Part of a small language model's weights: rotary positions, no biases in attention or MLP.
Each number is 500 + 50 x the weight over its row's rms, rounded and kept within 0 to 999. Layers, rows and columns count from 0. Numbers have three digits each. The size before them is the row's rms in percent of the matrix's.

# down: layer 6 MLP down (transposed), 1600x320, rms 0.032, rows 1339-1420, columns 0-79
# up: layer 6 MLP up, 1600x320, rms 0.0764, rows 1340-1420, columns 0-79
down1339 094:414497493516476517534494490460426527445446558499559586479496581527537495409496433559437449424441403478551483494375469568516577485528477556394498453479505569484405448475466494465476453454544513494473562536536479539513554502483480512481480500
up1340 100:527483467507451541490484490483499514407543530519495510513521487465455444480428485391525450592573417496503515493493536471497459472517594431499498493529520473451581547585516554511548555529433457506619503554538500514472477491465454478583384585
down1340 097:501512430475478456593520470517588590495527498489533541569450513512612507486483440542443299554470494581489575507462597519463486461438523601499521523495474493432507518394470455434564505496481519546450520480515403449558488571455537530494530598
up1341 111:521511457485549495490593475483442559513419515431431564460459531461537468468490419522530457498571492462449564486484529494491428491514420443536417530586585617476527441531489408536534468531521408515510438547493455576477536493467483463509544426
down1341 111:381583571519527548527432489474562473557586537384511449587564424526491466507460475427428590479429476469550457552567533432391483521544461495408584541515454535566552502512532453421483477521502503357479499505446549477527536495453480509588428498
up1342 102:515494514583481436471541574505429434377551476560477503500647558475522581531435564481551394461413487516484535425651479468517473453412431565500593532513469516548485521452536516475472531519540532579510472565603533527468486545540580497452506456
down1342 107:488546487494517536496607557539399514526477528466462546524517452558514557540489560562449470471492501493439508496470525466457543424499504476517552506475540370560446543467423479559425569608423510463603537478543508441428514504389550517577535427
up1343 089:451483497527495572548543448467520455541491491586415583628475479473532517538499459493443514411508484617488599561491583536520372540498569564480446557385449488464494490516468499501464511551545516425515515563506464438564523454572420613486475500
down1343 089:614447454507403467498578440566480494475416420454528481431527471499511547593480510453505386483453443469483493548502512510533452512475437456526569523526495549498546488515509465465506454438513501531476503467487522553547469519475475492494486552
up1344 104:524430427502517520514531424544416485514558456516541521507443470490510672542523483466496562448525528583455497429502490625383429498496502497545445550502493440547470480503553473568515504448561492601402451545409517526490533512521522360510550474
down1344 110:507640609367545550645529495452512573575524549470493460533444614579486563492499476450478555481536428408577525526625490463413480527474510525487558537439376497473471502455522527530604483546501589601468606542570528475494476458434467496495518435
up1345 098:540414556519440531499515504475491483414481486407440493563533450443546359444508402561520475490457419532447487462444451507461474514549481494525607484657528598512408467481423576455519524520493457461445422550588547430541489501543514548494562557
down1345 098:463583520392578567517529449549534465561561494527472536500533559513533427368434517448543506465471396516541546479501426495520543504487561437515525439508437431455465575489495444630538486487515621478542523484520513511437621441551517461444498430
up1346 099:544429452552546494401466537468541539520451518513653437580538475508562413486509446532584549425514426564391448441422460467507524437552560598511468448590411553428515395443466520477501510558547417495475526458443453465530484555507521565455566483
down1346 097:412596443458455578553544529507492479468603564442496585485567503478479557468423432403529589509544475557504583517547433506517502416537540435516547507431531430440532513474471546495555510509475527433514565507512531403486581497481468586494404359
up1347 097:464528463608446512583504511483421535457483566501432526419465439517502413503473520463419478456486488521508501548580514556532480448508571507537413504493556579489474460587455396432536467438579568573464486559455488555521548480555521437477535480
down1347 094:503518527510532511507425541539503482533604591454513522561508492542537466506422445552637429557425539501496522541466459435451398541395450497460511616463482479416569603512425497512438537508467492547410619550472469437470544534423406433446518548
up1348 104:384436499451470566500497464436511530570432444458449502648468481543525537479582574498570342550567512465503423461474477517458442452530512519485424529572476510464493413586559537618534539524450536431545547517566471589493436499514496445519548462
down1348 104:490519547379517463502445457500500379543486542542440527534551456466559472434453439459514469405491561464416481579479549535476502504502490472515515442527586498509483449453495496558574580432454416477537539483423399500604416481486486504559459491
up1349 098:494438452488502500423580472501512587482510427585482479420408579590496453568408569483489559619458535537500445510493516539473434539501491491548505542482524510432421454558541518476479365517578541441455542432509522496425471448568477519467412545
down1349 095:436478529552470548524455548553468462492556522410472609445470499462521529496526493391456593461614518553490431500479557504509509443455489491568466518503521540511443504474490524494526421541420560464559456426488532492534463467505457474516587534
up1350 094:522500553595502384458489534426457483628522459508477517491490488434399560472424404402509472532461521587508452505373435445464469448540510528410553490467540452485529495509481503506589465497494593533536445469564388509543455394433553491567464548
down1350 093:518453501461536528506484473624424526446400479500471481457553516483534551568504534572430344485606540466451521456473534552502471512508485527473487505477436546411506537503499489561459523536466451519491470481388578554533524550522527564492516472
up1351 091:582462396408506473486448538512486528524584468493528532524515546514536508349470421492553494531482498473477488435534401390489414566585491550434503445575485478471499482479478547471485466487509440453514515496513487582452491465423503490489460523
down1351 094:480470552494477487470532504468473463482508529483512497558600497504523487469436536490524546487481505475531456557496486541483432552442464548549598556425468363451464595504506486487445513526505524488546551458638520547475596514578473448544514496
up1352 101:428447476557549500444485480444434434537519510498442520515420544382506557517507555585503485523496488602469561508595538516490445497482521552510479508545515600519459529546532499561497542513464550412524515473521535549500541536509483516384498536
down1352 117:462539498527556579493458490355499494503501512556454495469493511518526505589502493538437460559485430494517517473421505562481527536658526468447473417374575452565472492538501499599515592476470549486654501525493564403444461539558530434466471486
up1353 110:541572430457437527509460541403537460508503501601599489459491456344460529436528573583511422475520500494481538603591562488489498557600525457552503486383511466506465459408479471500433481578475461524600537449498366545544543567577509492462393447
down1353 104:545486548458468426606457515414391513494618475525465588497421532576450461540489521582582546551493516488503615580550468462466546497432625478520484376564543534467517551546503520530461457466539484448548534522500505441625502529480468438477515467
up1354 094:480474485521473567444462525514533492493397517558478488565477499536525525509532614615492456480492493520447498370488574464441542551515439517514549443452607551413453474531567411488602475587447587504449484457463502592477535442530519600503573510
down1354 095:442531566498542593600499352518600426527491508573420550503533472517487478527573510492555589473520508550383493487555568525454393456497536520416517516487492456607466479595524416482492521570525479553497454517425510490498561420562539486422482454
up1355 097:546523365522467427497478530407544572384512503436461533443511506480559501484456468548489392506458444506422588492581475474457543582437479470542434472535469539567412552504541560561560513535475580470528641515583446430506492482459559452457547559
down1355 100:546561472496548354532448507531501452486396570530477529525531524540448474543532451550474442411498498530457514565449464508516553559470463542526465518523554457521383576503462496531501556596452505500498382545532446484469512566496411426451528478
up1356 093:472584644441537506461545591516459547492438463585562503446396470478493538517648521540556432607479598443499491558571448490509467524508547564467507468464556462503485480485576426562432408559626546460477378501541577497549505386510353447438548479
down1356 096:538442526508573612566404533519541476389593491550509482543503423530528477595478522467498491518590490556528539506478499554469489444536444422511528505459557487558595500524480420558563549490375517427558569515479478439508566490510441480479467540
up1357 089:436475483445471411511504503449471440497454567488573477600503532479551592512417480468534458453438471472458487445530514496429552523494492474446482434481600504464503470514509522589553516514490430481545542527555500492447455504481514431494412481
down1357 090:463455478585465505521481455518521472412508451466462556496472513449605418519428552519544390536549545600539635441519461413578571477580534472528486482491520529600488503535586466498574619481488499442501456465495422482542531471382545593486531560
up1358 096:511458573462489497466571462541565478513525541460585529424441490507503439538548471480538495551434452559448509553396528442487599487537452511448427506482499537415525535490426488502550438415489523461540470499467508555525482513565444501448455544
down1358 093:503477499528542465475516496498472439429505429498482472482512533554412495522441535477467511495572519571410506467604504546492596373478510532477540523501596444552488528436542499463436527543487412465546518447533534454507532517549562394522507424
up1359 103:464524538455441551544529481556450408415494448472442483500507440597537453490593495537539497432440467609485521454446581443486568527482539465486445527502529507575567518469519580478564530473491505441463517510440488487494435485523442507468535521
down1359 103:455509510496512422486491499556521525528449595563471522473499507632485480568538491487532464474536419470547451515558446530458505523545539363468468491509525520554460617498544553572583507521579571589516531481461543485430484463498492514519489529
up1360 106:520493517441526535434602503480576395499428517514420510528567506510517509512507527462470413483490507514572493475507528545401498552478549522599436423552543525572456562499532355538519576500534580531477534396443458540450387506613468505495472490
down1360 103:617449450578447502557389449511542432470356507478588492389468517507538533515550459485533462489529436496485506537482430474404501379507505492512442559450474564433486595469457461550445484413415522463536478514520481508434474488599513483566498578
up1361 100:489449429527475553522472471498547544511463561534481446478535578594460511485517411442552522552467447518465450504493551606503556483524431486539388468493540598558580523459479524515493542462501416605503371490478502456469482551537521545446484475
down1361 100:511554528586518478532593484497488461478499484480456450488501547578515515416551571470549606473531509559511459503528538515412481555525513469554459543468510522527492477499476468403538599521493509512440468541403468541520486465424485365491485552
up1362 102:539504492487546598472556520529510520533456447522393539534595480465522549534463458436503479477546507547536436450617615553412494442456551510552487536543582443366469489425492528554551446548519618435509428414486509449502553574477448546379538494
down1362 103:554525498502471501512466499508518446420464499432534436523388551488593526465465520454522563550505561438470531602526554458493532495529468573482431537389502500517399464507423549463480507460550455479504494489527485469560604449402511449518436617
up1363 105:511416548467428541448475496537511602469410537482397529552467422478523467479612442543423517475524439537529463524492494581539587503500445526424546571467562541479533477527564472497488469535599469556445550530543493500486475428498534511506365608
down1363 106:460422526437523492518486460491494460444473440468449550557488472491491441431467407578479479607438477529457528501512477562454525433550414510460541483460467500514495538442503475525492460533423471572495407619395485596534548477472503479510460561
up1364 105:513500575472553526542500397573529602517521542528474500446530494436496540456464497529601408570485505418445591556554501426490520509537526478510537492455522522486553432523425503553469459533519574493509437528622465400560529461567504487504488505
down1364 102:500425483470430589446495539481444526559502394442563548538492512471540443411546576565523465520411386485449530439497493469464537489546531535463484504520502579538514595457509570394542521434528429538499477464619530490510543441478558437561470509
up1365 104:435448533516510518446457512501505531487495552456474456508500511492521547446555543480406467575408522464487487521557474588520585443483427588460457516413548588534519527462571449499496561516451392426507427504508522510579531404487464531534512490
down1365 098:413505476582479573486548630472399464445512610476463472509472435432537577486567500544500571504422486422513450438576560508412508451399541499603422488425595460590401558472488439493571504522492544450527471465438487476478594528550425463491506509
up1366 097:523519512508422438568466399346506554517508506423411490462511534415495527441388483509465551518507481615524487482488491370522428474501512529441527559545406382489513597472463412576487507486500508524487494549554459562414509480588507418508501542
down1366 099:556465508544503566480457457588471512519518507431539528552561472486488583463420542501460337479548492414496464468534461487516474519572513414553603476427437527506457446475465418402539573464453521487468433400568496572565442472442579386510601465
up1367 099:570538526472475475472510553508450562514553532435497606455487490551492470544463448494560543535450509458585537438482492433453587519440478574389508473483571426416448532569538437500474519521475523498513520532468489469438456538541551512466542481
down1367 096:534535482532520504430537541556437545399489555494494518510411570496465495379436503391506479515519458488575500556557453518501493491563504477459568483506475621598476473538507481477519509457464484528460598588590560499479503531534499541451540502
up1368 094:517556552491537404459561478552471459441574551475480492483470520485507477567489434451525442557563536484523509454546517507399357470495571513457476505567466583512539566515451519600454470498617524520451492567533520624517532533482456450429533587
down1368 091:499360545555460544491494566519480476585534484456569552477511454469380595504482543453531381472575441490528399510451440540505418571454394539464521500502497469425434433520552426495462455488536544527623517513522568529409471505448550480528374556
up1369 097:586475467488442469467520438469479489402407508530525435534543490429488608422535567484532527582497545507509503513517475481497523560506528461426427561535466547551484542537492350519512511458464561553486576552511497531407486555630515442540521496
down1369 107:459479530545518526445451445450488406472466508596520514587416532490383514508411472588482584501525600522550507485556526454514526503489485582598435395482611430510412570551414577517494465470389572542504499537514412475490562509478548455480477478
up1370 103:402467427464594469493486430536450428565456583523449465448479453496481430456504446531445515591485522512508586561563550449418452532463484543475508596518501481501477412501492533579438414530494518515453477521455542515516441489590475579542519485
down1370 087:467551410508483461558517411472453513515447511548478511494515607491461500568474526513523587563522525477521451513498514370557479491531444498509470476456559530524521475533599507495431446477521579506466488535453545420468442488474545521473441467
up1371 096:354501405445466524528505506493503493519511471408544515518500512571499578449539627545545392466566529545442516388487514470650614480546453501532527544411455462469535487441438495446431551583440488590483519453507469482482465567459490483525441493
down1371 097:483482498516485537470446501532480524550521505399424593487500512507620424521453526487535462509482484499555544544434511529469520514547505476533511508508584491535537438478448451461503498479403506508578512513424551592435425540507391486478457489
up1372 100:422468560404502522439511544498526533559557526510504505446463457524480521567530488492416526455481589551472561480539564468582500398477530449623476497435599424574485484449516522497478507517513468566456491477502523511502477545498537517512520468
down1372 104:552419450513502488503417509504437473442517512437539514473502535466487500487418571578523393537517472447491516536443551560574416476490475505490372518391494517411488618492486496522516503498564468492538447385569504524633484440468484536428447510
up1373 103:487490413431496495615594509444488408465523501493504523461512537558460523483531535487557608460469493588447451577419436554551610523462461517489507478472588590502455419436546456513481569559569485479540505542464447524376536481446526484435448503
down1373 108:530493492543530509550415507484488483555432441469498512602574541549497401393385544602397544544484516514530527370529470379523478474443448455478505534528441579419512442460440513434505462585512521460496395469533539502477482489503456516583480610
up1374 103:498476533437455430550486467405567463363519530546520474535586616561474522507490589519500403492411410535522485521471539556460483496419418538520519476477530474434561518506508461534552468576438530435565455571513478495524466432612485431467502548
down1374 099:387431533511510536555421516530475490468521534498497495524475517561463478506544476578524522469519413481497524538505543482463479482467502579466574464518550477449529467538501496557487530477462489395500512557590482427489439481552467468559434588
up1375 098:547493536427493521465533509480468499473602573460526470558510519471497565506514416551507455574524612489469444470566507405437420561457455498523518609533513464465562400485484553511501585574413425509551530513492525616463509547430512584477437527
down1375 106:573515459467471523458485524553421463463534469465585497455435526445487491417405461457528420583538451537493540468525486554554492422473457485532573492525413545461559486545484442538513427538496475577424505503500513560487486472483608632484439435
up1376 093:526480484423473428556526615465514535449482488512576507478433436502569567422538502529496420493515518532476613500445460440416619516606551550474590468493449447581434437484509461490489493498523463482485458533459623464466499438561537526495476428
down1376 091:584456535556518444379484475480597496567554472482534510511525524446535520470437573440480506493422557385486480479449478355664438492543512443528448532488465500488620501490477532481450580513536498518539508403490471467454467607500492492511493497
up1377 094:450460519442459395447596562515504465492445464473491506546412578446450538473402474513527493622518562485445505496621419424530551536485523460407552512437443487522585497518473534572520510480519529600508514494626403562446473331516448595584526517
down1377 096:585411578451560548547538494499423470429522362536491510495561389590556581498551524532596503553452524460561520475544426606467501504558527534497517527548561453450461430486591545460511468522468486393551524544509451525511423443477458452512517577
up1378 097:465531389522543556501532492450484513462491429483487441457455490434545632450554529446527476566540576523599509466531483520513405516542461566470541435526574448511472522425587460504429498436463568536494453488501498495482562483530495441589488497
down1378 097:599560531539496520468485499470506506557567478497488548546494505565434525515491509519442481425502503532505544486520493531465608489435566487459516543486463419464492500570503582478591434445381636436558575492448471530497497548504420592349541529
up1379 096:459602538532491495520540521542465527527511436543561486594506553457514507416556474584489449516464465439481594511458580457479557503495452498447480568450505492494527574542552490445481447505499489484530423483459495618520496512534406482410508435
down1379 096:454503491399498507517512557522404504480402548488453387382504505493507524545456404414499426507409447524493495518489455466543479406475493549521523505452491596473457558550545489569585508505588486490505548485520524502508520485509544495475506450
up1380 095:548455492462503441531541479521515512564481593554440477407494467549533510516405505481529455431492440442503430477576525452577431469576427459454543432501569512483520494499414351495465560480547480474533486512539541442557464538557495483540436554
down1380 100:448454462495482549529469423509503503530555539429464563435483456448575525504631433480658375509523573548502518426432543490500507471470511582476457400481496470540522469457584563477491566500433546639485537523495505513478541510553539491494575592
up1381 106:418411536461512488405542507467451545563455541511526630506472537472402552537538493505545472494452563566421523450566481489409518452481525542470529426526505504513424525537434532426483559479531505402474451486483507509492529418480582550456519552
down1381 107:523447561553449493467482484479451438485449498522494531494540478511527506518486466544550584582558482505480487488536488487554657534497471440473503478458476487513399510518563416458502500539494542403617494531465491428399517445507540428571516557
up1382 103:537583400451498504463552525501502535506573464445480509525487583449484589470462463484417456573524552478530516468536505491444466463441480496584430494550526505465521605487528460494517489428582442492490445495567439477379606463557477499490580492
down1382 103:536528504528485460526415496526493454515490517550530465550450576433525471490444530457476498495537535492488514485431546455537433415511518530541484545490477540548546539521534548558518474437439496393525453491465469485429533544435486437555600532
up1383 102:539431536512551507575468540448546577541465448446497506591581509448577551493368473421496583535484584503503486468469470511550486517504427447557468497558552483573478495507445557508503551560404486492489510529429488483536455461462497510559512457
down1383 096:502498545499482496484452458536455445467506499585538454505564544536462499563577482510510473504406602627494564532481533535508618548527544463503528544540497484427599438394429410447549481477550558542538454386472603503502598523481450459553443527
up1384 099:525482443387542549466481463497487428446582532484323448433472571491458481542631475465611552510497494562400518558456449545556498509468554456461543524543532494560514488529560470434480548446516550424447422463523422538521556421658530516497505524
down1384 098:469467541507418448545506504452514518487416509559572377521496506511464477450508496534555530509581493523434491498508518483557515519435460463492517537634419516489403449467525412604568468492515468471502630462481589448419461550467542544553437545
up1385 097:547469573521575540501495521460566457442502567537527490469483490465553535425522498471514502400431454392453471490498456555440481454469460512546529479427416498497436399480481566539598451543454535504484496459450413553459473449483529456507522566
down1385 089:387521484488469440512523514586513541498511556481501523452589462517424468454467452477429460555466517447441500408511541517530474469451511526515614593547574594508583561612525451414588572472561551521497382540501495565612521532522519577574486469
up1386 102:530483482476529440543481544520436455393494416465510541586610486474450487392473420489573504512461537459486503484538496484409548502498506572546555502520521575539543460440492522464506522471498427491480492507397577499525551563534544563488581499
down1386 101:421573532448592566495446499463428465501497551538485563662526480521504498468550417548543510502545501473530521481563517566500524499369503513535607595525578445606469559524532421458454542501541464459535511406418536520514477548485491536405543527
up1387 098:507518570519643490489489500509477604472528616552428521549511609481546529523560513536505487541529476514474493554504617501553510432526441431469543439562562454526486504447545505579450558599484431620517486536458477462484578454438528516505524527
down1387 109:462456529483529526486529506548587509499379460532508417409423461573475553504645571517507443433533456566511485479547515467408464566457444524487544484560548501536448545462446466419440471412487540475511570405497504569485527561496533457512486525
up1388 097:449451592553555451547519554523491608511471535402543464479501486505579528515526517498542436619514558496538484437525596524461454547501491519455520477444485550492419521523412560488487461532570589507621501559508535467449558425426563486582492561
down1388 092:464465504493493486564508491510504435495575518529472465445441545573565562462486463474490516480535407466508533472530546479502607536512578446438553528512512477467420471493639539524538510427432539453417513441521560608522430508576481460454497535
up1389 120:548484526506491514529557551557480559474392557610507653505571557514525517581578468535512498464527507648458524447557496579505452465542521445558478600542452528518486492508533516496523551485531450599521630465502527527486500466586521547403619546
down1389 131:452517558473511473535442498555521536414527538480483471486418511466559493545497457576596560480425436381599470583513466546532513587458407594483510497474541410521508454474528532460435461463518553483498479476476508558406443584549512532481496511
up1390 109:477523570547515506526512638562457547432457459572471568616486525461588450529390498528454468460465437372461542478452457507483513539597532541415471534498461566545497391562557496550478488571485461451572597524540495503462493555520445486469480535
down1390 103:496519544517483596508474454558540541568485561446451449451559456499518506534488531518500389461450410491506478457439424480567480516590525507438527537475538605509464435504399406483526569510482454520542479494505534494431440512455515454520532510
up1391 091:578473436541566501441487470514471435512418589555530567466517567594553531531471453457474456422453571502489501424576588476550419579479510558435591443540424431460499493432497499505440555553514446495498410469497471537434459417479483381419560425
down1391 091:432512476552501490616519559513534526484583464444497451523579467500480527441468446472485337530504416505482552489545514520452509493536452468541588435536591539473537483513490458523519457440442526596537511502524556474471546471540559509530398545
up1392 097:446499494585474503506479420499497456439515518474399509566428514505497487502549507544547474499442506556466538481429407572504507501483488474585494495502515532514562549491569543467504452481435511624546469466508535489494546392460472376457546500
down1392 095:454520504510496493447564451495496472571502466481438589489450523601520457418529495542527423595462511497521507515518468425476543530437521572492567518517422534454519414556533541594364444487463529449570499585513437477536493498439502522452493580
up1393 097:464420435518562449459484458471467540529483549543522468536453530638379496488478426508484502507600569500520585497506497487566438503567396559412485526441446464509470431600499576566485465522550530500476571524481500538454500457459486563512575478
down1393 099:520619483486484480492452556476469446438482522529512530518504543422550462507478459436439536385506396503468491484469507581457515486518592525446504440526587527489490617474507511540577470448571436514511470617484496399433471514505486598423523564
up1394 097:465534459550517504569479489455453502572482494488413401408544456479513556492479483497417441575528506573465546595428560419480555550527560496627504496499516499488464454549480458507549539411466534587533472480593471507559496484460494486426472498
down1394 095:545463477487521564538543508449464582528437461481565622512538533475401542445511574484508548401398461544507495451442450481485468511497437461433546501451467433498526535435484390516458603535482472542482551571380500463489572542487466490519491549
up1395 096:493541485492494443449514503482496465412500451555479501478478529521533405526512498417487514476432542492432533562526610422554477454578572604508480471466565523489439397502586556474483552514639477456533578512429485512489449423491467422506481432
down1395 093:536484561527460454458478516550560472521455359461539543495494480473517479565477590524496394475612430390589520542536526476466456437416591443483515507483399459520554523533575545560538567485448498499401486502494549599473494514554603449519528429
up1396 095:510555581480595487436479506608530571497506614382556593520567552495536553467482528524540463440489446643460550492461464561438505504551475546475547505550540528509399505506535533554479550521446633570495430499480454568544377500554513477436434489
down1396 095:647557464534514509448626446495405524522558415514514478514433506458496515490422529501508480525439592474519454512528619542513542464491499459441539482507421438464503500623598513522517480558499483513459559466481585551535470459532480437477563453
up1397 096:510523454482506528445498504557563536535490536389516502510448508461543580514501449603532529480429534501465494448487542432544477597581484541385535481338580557486481441443498495515536463501491438545466448545518542558594444469537463549484511538
down1397 096:502500486471504493451495569500529537480508458507478495553533447460479477607571465497565437535511456549477463438499543461593539453486490549548455471500515507529532463389512375447513490500563482528493507507490474485421476484544539513461521446
up1398 106:499520516473473473583545494518436480501505545604509500613526583486531518440499505497469477531548542567514499545460535506447576461544491515562427506553541510412541466444418489508494477554415593541427480476617527443511524550595571448500460464
down1398 107:544485507561496497396464520518506524482494450512562441487459551399520449531450487452442476578548520615523507494487526520581509523467473580571490505466453523435524454414449467529531517455530579539459479524422619520474549457497466460540585501
up1399 101:464527463455506531519503481419402496519467493496374562493456498493533505460452544493590485476519418497525515470563560497508571471455401537451483445520469526503560528451538472551488509465470536392459528568616456614519486471560502496460486485
down1399 109:443516436499577586548506470422502518586537557503487509519426511507492536605514541530499363524473447491535544473477494468528456494414392438592568538582414455557551449529380535527511508473434582528427502471482507460515502546514516491563515486
up1400 108:534466598539541542495547464458539529505495483509482471542510499524538444555455490520503496466558456513427406577509496512413443449602466544465539503596434516478514531442477556503436504439528455483503512490487571472516507557519576542467507502
down1400 109:524543379477453496524491434547493455490490591558466563371521640496519589433592500495562438551537580493532561390558447506572453461525472435446509497416515425439484556460550497469465563525516478491425456523531429572501567576616485554524507476
up1401 093:452576514522474547610550510511511523490558480575542482429515568504489471468495496472537437440503464368507513597522495495495555512565579523544455510430542556521453562592526525580544466537524470555541466535502429450542500434467437543413492508
down1401 092:525491500392539445510472509511522494484416557465503544496466523444521469544619469512494465473425437566434547334525523532549423583463531462455515510461571570406487581509478477552530469540491521441505424521444518484478538580399476563517546422
up1402 104:465442498509422451483502431439447448358563598414527505530501521492470671527497428495597483435535516499502509560502513511460485491400534542472434470508477521527464510547594545534461593500588538476615515517533443434423408480485550477472554431
down1402 107:579493434558538441493551430583552434514512602403586456484442494616484510488581487528576388604445496573466458504458544478518546506521576542479487508489437530500519604517511539518441430429456501524454437500483463570466518528481526568429506539
up1403 106:516442500471503461549596514541459541502578556435516505517477538571484589516451469524537528509517372522496535552567524406518495418476505564500480569560425510512446441486525506510496475548434534453475440524474559500536554537530618483528583588
down1403 108:545456566501549398507509610500515432562547496496531513521441536641476557564512395471518591472547470667569501433517490532497536440479529573508554477512478519447465447464501529422533515540487496565480537549535473509546503476466561414453524535
up1404 099:519537519518582577519642490509516433473480460476514425421486548411496438542485543512463524552577517484427469455458507445650510531499474531490482469497533515509465445462475482592553521544528589533428565502538500494471469466529418484499455469
down1404 099:548478535491488553479447518422356454485360440552448543581475449499431557485511505486432477443516512462478450499432528515524491511463505515581510464456567482548508436530542543525451426449445481388529469492529459466518494494451532451529491568
up1405 108:455481545424454402401558464493441480468459549445454487434528506482517501552418506515480553492379612585512447488595495596520502486488490507429468559598543553521562518532523538467531502533515550454586501502429523416524533411324545403475500524
down1405 106:514487425432595537474449499516491469499536469485498517464547420472487420586584493552551602435472541479563497394555532460470528451484499543599549500523448572466487492547455386476446549431563518497550521441517466463460423434420544463443511479
up1406 090:557371489491497501515490458466459462531478542515469421498502459495488563532426504467583535529550503533523543571555473477479489530512558554507487536575412471506489534467493554572507466520556460477476433530474506440440442492439544487482509527
down1406 099:390543467468549544522512525572520591481517499554507658453540512524483428515623440501549534388508424530628506400495496505488494412544522518506621471400582477423448462556578531494525520473567638612449510479582466465505484474558464427519534454
up1407 100:506563519566566557505509473550601582453463401431486539485538495499525465505458514558516413475408431587463573551515552416551537517493573583456570462487411460373494440489499536419519529423494563522420562405523533526477534579476516356538550483
down1407 102:542533560466493609578457472429497580489504559401486390534511418568472593496455504530525502542463552532521478549524585489431511506486462501475555524454571517533482506523535520568528517506536457520562567544463490471518505484445463511435464526
up1408 104:412516507481414555481535531508512518464516479439626490550558483472538540493501521562521483458482475491516514555549554484508475422474574469459483609502526377451485615511549581458452508550434445552503453550549435502516494483465412534440591471
down1408 107:550535535499434563484597488407538515569601465571426507556554526438439453460480463450449461573526478519498482541526457471439486464450446510481470504532360434430635440457403392481508566513464460412396502510371555463403536473529510490499493507
up1409 098:547431526510476497451488536402546521456535593459455508549527495467542493518491450483594370553473505571390473521421588461600481402481510517467532526561541585420547446553609495492405535501511487473459482573482461491456430552598517474460463433
down1409 098:492538454507436462569526455573469466512432456493544459534580469509497466517472479494575440467505508496506608515491500646468492515413482487442495524566470561486492503562501466545467449477530504599544498536639474401441488537436485510617515420
up1410 095:473476503503521477575517562507521514514471498455514547566497494526612486553568548416525498511477596409530585504576541530460506392525590596571509456486490471514518487430534487474509526549473472520459539590497544467444474411441501523562362604
down1410 091:559481510541442533510539451478457457413519482503561567563487459379565522472508539506412542537425455490527481467498440524549451576503445502492519480478570515564501411491564476451496444485477520521491389543515552650515520558512462493469482479
up1411 102:481456405477553536441545567484579554410530498484419522556520515449536471511540528384521577439548521541451531551531583486595642513503476577491443535488470483497497530542562465519511463534393582562473444468484436543524494462517488530394462567
down1411 103:484461512576504443496501482557532484478396437505428494463453532540517510440412569473477460392640466444556472566565533520571654509570482538513505465550494541503578547511523478500411452551464465655402582467567556492513548463440456507544433541
up1412 096:587451506507544475500543527581491505397555492469503505538579530573581535478427509519493511547502471477474426477530460522619456535456513535381387456550534539409478560519557441537557480531557549499538489430506472441542489515512432550488457574
down1412 092:443505498517430512456451612480475564503543554530522471558535561443469530528534547455455492531476534483502566589431407434512509478480465475508456497488434427530539520501490524494541490563529419528408524538516518456508498434457515459458456465
up1413 102:516401503456416443478527492452480501546459498501474529439493523487594600609486407505385481497506521425498472476483447571555535531456467560443594539523596377527469495559574465532483501504511600437511500441388491453464490467439520485427487501
down1413 096:465501533477580487577469530419588436424563463490537382487511522585488506406502532542511398571507535547492516463476516559387561424479433526474500465442428526497485548547497498454461551459450547443547495519458479466545519479461464480525611454
up1414 097:492542472516568521435547531462477523604594547440448531426504497538508507503404442451493543410527562560615488512531512360480495484557439481449533449527518590529524454410531454551476552563519529506474531433512480406445501464504508562509525481
down1414 095:570493444499474444516516467548436474502426517482470475521423472450460485555549427587483660511456470523465490528484548494560482513487487481553497448490508481461456471531450550412412449555511478488368451500403460529442555584465404361460479546
up1415 093:475515556450503514499472557500494528489428607575455434482430524504419480417530453542558494403532520513452505397442519621549521436461538512484513507516604581528463397477524492567472505563652401521507394536483580433526376423674403534546495543
down1415 093:533464514501572432538558494469512506487453439437578499535608516535533561432533470513595521557497480551523496605484554408432470514502489567456536489595497439555445594532585549427510587471445599481509621446469498586447541546321476444403563427
up1416 097:439469477450479554477497474450587503429541548501497495600475425577491543574523576492520417448440400457441595518539504479457542523495530508455519572478544523511469538677539490532461449518516561520458386507486429506538483525571562458479511508
down1416 095:453399538515550550586539431375478555494535572513460636509528582501532480526489517598555503436489461552449546477452520489534485579454477491475341508470485498548459424568488577552440494469604496462524512496507453526446582595506583592441490505
up1417 095:503453522399536629473455522531513538579562490478521521517469419487558535546514502471429562535537464501426518537484460498502554459526532549591541545449477492533523500574563381527440509450466584430419413568548512616533502527619466519480454454
down1417 098:579515477536542520393513484508568504404471447468478496574460569519487486549545537533529502489473467461379551398535446457432488545508619477529473456552386480607440456523494462452507495447431484513507384471444460577551514480527491476468495471
up1418 097:545474566516470487529525544432527492519517502439498527542502543483483541555516444480518468523507443533512436531452499518516550451506486504384505512511455438469416550496570461482454617587439524500524426516360491412561485500523588481414524464
down1418 097:505467521502565538477416532580404466515509448431534520597446522539463427424456535527468531479583509519536605468469448556503535493514527468483528487490450488449496466559519550524466444522508464519535527490527498541471483503484475565428561504
up1419 096:457610448522530484498560396527588582521543492516443535567521570417475510551455513447481528525494563554467487422427543546570457476591484532554483534483475494482524516556530551433553504464450525413523501520519488485548455402503452430537526472
down1419 096:496567535518473460555457457446501522450474348530372387497490591540545460448495584535514386475478516487429393506538460509371529561445542521537528534498538585478486516473447450515548492459523472407513446540485459603570548462487572485389484581
up1420 097:591473518510450467469463555467437456426488517562570595501511385587534510462525467459489454538483474527423498494529470507505438476472480489456560542541533491477499506490578534470519484591375431522554542375557486525567475538581557466575464509
down1420 101:524535570547410469455523470526536505479523453543528534484499489401525532506442500590457431493461448525530458477570488627555492482473583452505479499473525562455458526504462568568503448548554471548555479559530465474449480486539428493549452520